{"n_layer": 13, "d_model": 64, "n_head": 2, "n_kv_head": 2, "head_dim": 32, "d_mlp": 64, "vocab_size": 1024, "activation": "swiglu", "norm": "rmsnorm", "norm_place": "pre", "norm_eps": 1e-06, "positions": "rope", "rope_base": 10000.0, "rope_fraction": 1.0, "qk_norm": true, "attn_scale": 0.304, "bias": "none", "tie_embeddings": false, "parallel_block": false, "extras": ["some layers without attention", "local attention windows", "shifted keys", "gated attention", "capped logits"], "init": "normal", "init_std_qkv": 0.0672, "init_std_o": 0.0, "init_std_up": 0.0672, "init_std_down": 0.0, "optimizer": "adam_variant", "lr": 0.00413, "beta1": 0.9, "weight_decay": 0.0, "lr_head": 0.039, "grad_clip": 0.5, "warmup_steps": 564, "schedule": "wsd", "decay_fraction": 0.931, "decay_shape": "linear", "final_lr_fraction": 0.1, "batch_tokens": 16384, "seq_len": 512, "doc_mask": true, "train_tokens": 85220000, "steps": 5202, "dataset": "wikipedia_en"}
Each number is 500 + 40 x the weight over the matrix's rms, rounded and kept within 0 to 999. Layers, rows and columns count from 0. Numbers have three digits each.

# layer 2 attention output, 64x64, rms 0.155, rows 0-63, columns 0-63
510544530444535494431541491507517528525545533528480453545589454457523486566385575574592479465504572403537517539460586479426543520458549448426557454494414511405521484472515477549529442535513437
570523433520441540461431467592485517507478529455493534444536481538528420481475436580503546518559420428518516472547531434430466525485461532492510491480591515523543493498611527460534442515494488
589561499430542487494458497486560517443522498430510530397472495522495532495539502495543512437546408388491481492483482493560524523577522509566524475540497509432499528595525524456565550499526518
500427520518457426524523549437517536569505506492436512444542498436483534538547497557494490472548509509445513421480527479478502469530526473410465446500512507486563493456492468510558556460491563
480483452480504623556554493496428420483485443495575424529443508497484457551466432573555548404510511467500548457586526512454521507576443574524567418448446499519456557488473545528416484451425430
519580481436495522556525532619526462517539427449453563571496538526495536494488555493498487406502521442458461538508496603529529456462445457493489434565450585497499445568544551517457478453525500
570557497557512474479517522460514380569488503603521470455487525517525492501510529498482465414479540427457545485436395475494544491527514507475548454532533511518449492511430406497469445514521508
525518466476511531505342482420488465547563520491529480510487540497527543443428461529516441485470559504503544548471485455499578500578485457581423514527536502479440550557572453547505532522503436
483499573525465555506528480601531495568546534507455467453402496388539455456471583494481466434560448485455415557541437453445518476476511463422519474472457509526469474533574435570411573514463489
510536613484560478462562551526431525463494426511514536445492468530518454401475405493499526501484412537539509575550505554510514551473529564498523431508487493493450504513515474385507517551522563
465452529543496507470507548495451488490465483487484468509511502562515463519493508517501533524505489510527548470491514520481496489443544556470524527468483510501507529497482475469465521494474489
501485445467450423417523485578477501546546479532564384504515465459464551515472519473531450573478637439612479496487487501522509570497513448439490537471499554474505533452523550495465559601441522
518541476474533513497542572487534478486503516501549549500488498522554540530490504530508439516534534471474504505465531462485529516529466513548524506524440500501514490533451504531517476537524590
421551420437470500544512530497583550488444474536487467496529604548541490494411475497477474542477600531464492504543490470422504466497539402615487523496423584540545508527509556444496487530546542
542486554538516446529518440462513512475519542535510534473487472512532528509449452505546524475474499497503496501465497472515537499494504519527537425422515453485481475487491475484594517529514462
526468485509633552479618502523547534528459469498500566471480517472495434493518521505458519503468415549454528528564511544523497516557470446484532516497429502507496445489467461451467462558519531
519524508477519525485540522435547496513514557504481492549534505524476524502494415517454537509486538507525544511498502532472500483494471528536474498509441453549510563511495458478553459485554504
507462493479449551527550503485528474488515525502510510464482500543495519517529484501556470546495488489492470473532525515511544514520495481540494498454524504544516526488476487532546472487442552
485480510509503559455475531496502543485487527528564471504542510524521581465521530467403481397518545507540548454532456446538447445466520564535448508580462505436482464531512442513493483493475511
444557448496526512436422472491437501441549539502524556525500536424479505525542415559454557529462500526521541429499551524474481562565476573481427532499525452572449441553552582503504484545567437
443449440460490437534576467467444536521532526453516510494507445515570505485533475457493472440503550512491477442558523485584517526484501542544499475455525502459462501430531442542473514485584542
525510511566497478491469528454482551459611508526468538456446505522449510512379561442499502561534511502367509564460547477551469477469577510469459522477514494479512527562477531509535528630473454
493485497524369525559513446476480504507449466536503491466511478489539475506446435524497484493506550522462527532562485497406458542493515505560482471443541555523494481461515473478535532464445474
507561487546550481489494507530474498513445580518487482488431463471459434560452434450496472502437505516519546537508525486464531522479520489507564546463526443564450491551468522489484514577503476
466479538563464505491546535505485509464512565481542513485500475494502492487448503579483483508458527519504512495595530476464516551453469508450491508491489472491496456500469450516548523510480484
458641534586437519456527494435513528487504444456477497584512493539516527539523544488477545485556530425459468561443533535481436501451545608543470531520451491551506466496478515544492550443508505
473546472493488501520516483472534513547478507473563502517479543497501443501492479397528584509480478474470503508516467512527459499486520444576506518507466474564472535424487556475485531510523456
456530510484505538565522532443493527493467531455571530513523478512458434496565521502555473496451476518481539477541531469551568563459482483537533495557477482534493500452443548472511506428503479
516499511518514529502506519514453474462539500523406476504462458559612521520514489530473497541513507522498448461488579517458539484483521573509509460519562469516530492539507444495464501528462530
491444555521547486512478465545538428523491524572515516560559520514486481523502479495589539503492497523506490486461460538444524471499478418446524518501496419503433482467496531464528475448460484
493550465524562493518529525497495484493481492531488555549453468461514466455464529458488525549508492511478484585531544489493479497495496493499523504584507483544486453455449493481476478544542520
395510405529550475499503534552579475464491487543520476406563376556486525459466517518550527476480505424540525477541563410476475484443525440503563521443506544434399482570427527465486504480530606
465470567492491476421501474492544510467508488472556451546406467545473562514501454524517501529436497516582465512532472551501550504487456562532478542468493469440490527486405524520550574540493470
571520512546575500495473543537461563629466468387551480540541498509590486476492537565575473543556457466515491545400581432464544494481412451530421531531425515429518502385534470415421524494466510
511519520544546556579520515533455493490498531516541539469538497459510551522523525549495559521422490516467529443439576491497494572514421465495534491478434480544466463569493475442492547500417513
450441415520564511513518473473453463521513523498508495499491490508551481532518504486511428573507544560477492463508544437525540548534503475497472518473531478485485528444473509506421469518506516
508451542540505480541454448535546502391464544432492548553577483554505446497443518508453441474472512546473509511527487459520531516420451467512521535475504440439594438595514529458549505420526465
436501523540515578480518442498506501584555464469465524506503520478537555560483502495491488505478495512473480509466544535457512500475484462500386466466464489515465478481500481594466510507478496
459446489466504458509444539509526545502461496520448504508505516458593469507478519475497552487433477550507563460477530540454483415488550441522576529499499526489497454457564457534497543531558508
485540489480458472474457451499553478520470469455477464506492480458520543440577492494571483510497483428587448507502513502501524481532541460509447496538571541532485443456503519495519542436531487
448506518502496436551536501492451478579472494503500510485486555506436536540477568462520549508554524554450469485455490504524449506513519473410492473516431548522460562453456540504510533486484492
499465505536521508520554523543465558526483519485466526491527516546422540482513484540516487457452493532475552478562542555549529468487491515437469510461454528492475483510505485446531485491466498
462547496500481596501493602527522541517509557530474456511489480482484503478534479408511504519508505487558503515539535483509489441454571495538477513568487462606501514531485500525469497533449535
485470472449486465472480542514527485488516482524504547540492454436581540553478496487495480456457550511518526472508522534453511510506503481544522443558537483454515433483508513572510538532530543
494478477469500510461553485494474473519494504489502500561534477488473442450444527500440507485581490491484500566549481459483493521476478540420502509523496499499538551461545504514471452467558525
496528506538460533523517533459442538425537500490561498470500531495554542508469472510581518475496526470450496491541562509514496535535565514551511466484478470469435465476525503503526515498446493
453494489564541514489524492518512506473484475500478543475491544470542555509492435448553481486614461529478464531499479446486479489564563531516448480482472453497481436485516554500475489484485570
511477535482547500438450510413482536464411412498472485480471493439447540505455539539532479473550426540536558568474500459466498486581557560477487490501477574399522494493469530552527496485506472
469508518516563451500534527487450429481480466447467488533449517423524547429514531514541495509481486512547491530485538497554535497560532514421509479502481515538509458502485471498428568456537489
446479527512479482472500499519488519490519450525492574491554509564522428449562466476589455492495462512479481489466457536495573537422550488529477502469520499485471462458521544450488473455483579
610474422605488494497544470465561522496519487472502473582497570477487519441547556522491502506497544423444511505495470506546497465566477492484428576484482521531601439455458457428478511485472464
500479539481492471557501523459557471518489474448471415505475485491540484468561505532481611550537481491501437472480530525448440436535472497509528483495524489532537575474454460457474585453549499
493535533521551544570493425536395448499464472508516533420543472541584488510524526438433524577453453586503459470447520493531429594422445465537531457511542511514460494535469466468429471503489467
527495481490493504478464420525559563549542444580609565450482512487515527496491478484496566493468445461528515444495406468517442486487435469547468453486491530536471441427515535513572485618497489
496488522520504464584523543555547589499472409543545520560469479417489495522501461460482449540529543565506521601502498491569477454535468496521618492463500525531523423446537587521466536541447581
442514527473483479486489484487547510487492487530457481498501548482491554465497528505495509541551504525552454528481473472491460444525553496463486471512493550528534498503498514550520484497536484
511455532474499481486512478527494554513499523465507493532414517562521554484447520494536504494476509514482446504513511522512570455468469511505503527478452535456493505474501481495535550558477450
541548493500558485524540459490461548548521514555473473549559483483485554480516526474541448495462550519540493539431531493591544478490518489489480476486479517506487462457500458518489410500501451
548513463417425523476510565460447471513488477542490589524465534502478517515499540519501469565487527537434497501480518571481539572521490507516505530581509587541540546489476521551519469528467538
494505530456543459571452502561493501494562539568486481549438497556472476537564508532507476503594540486484395483486497479488546425497452545452548502539522450487482548523511579463504477509456501
480523509453485516452536482550504516466468569502483495433476565483536510466539567474556501507502437494520405447520487496536531525539577453491560562510440542534494491527540452550522481516503501
481534454506464489498453434444499557498391560599520539533413459498526502435539549581491521479526494551480451481496460408455535506519488598516557566552554605532456442469483491467555503468522429
543422499532461553493517545493425551474504487528471479491501482474565503471501487457504524480476476517483548469524515481491518518472554555509515486514497463510536497464566454486473537528431552
535513483478538502415500485506500543409557508514517435496506550515538401596550487490529479486465525465526463432475448552470531545502545520584549511473478423414559492505505521489431437559514437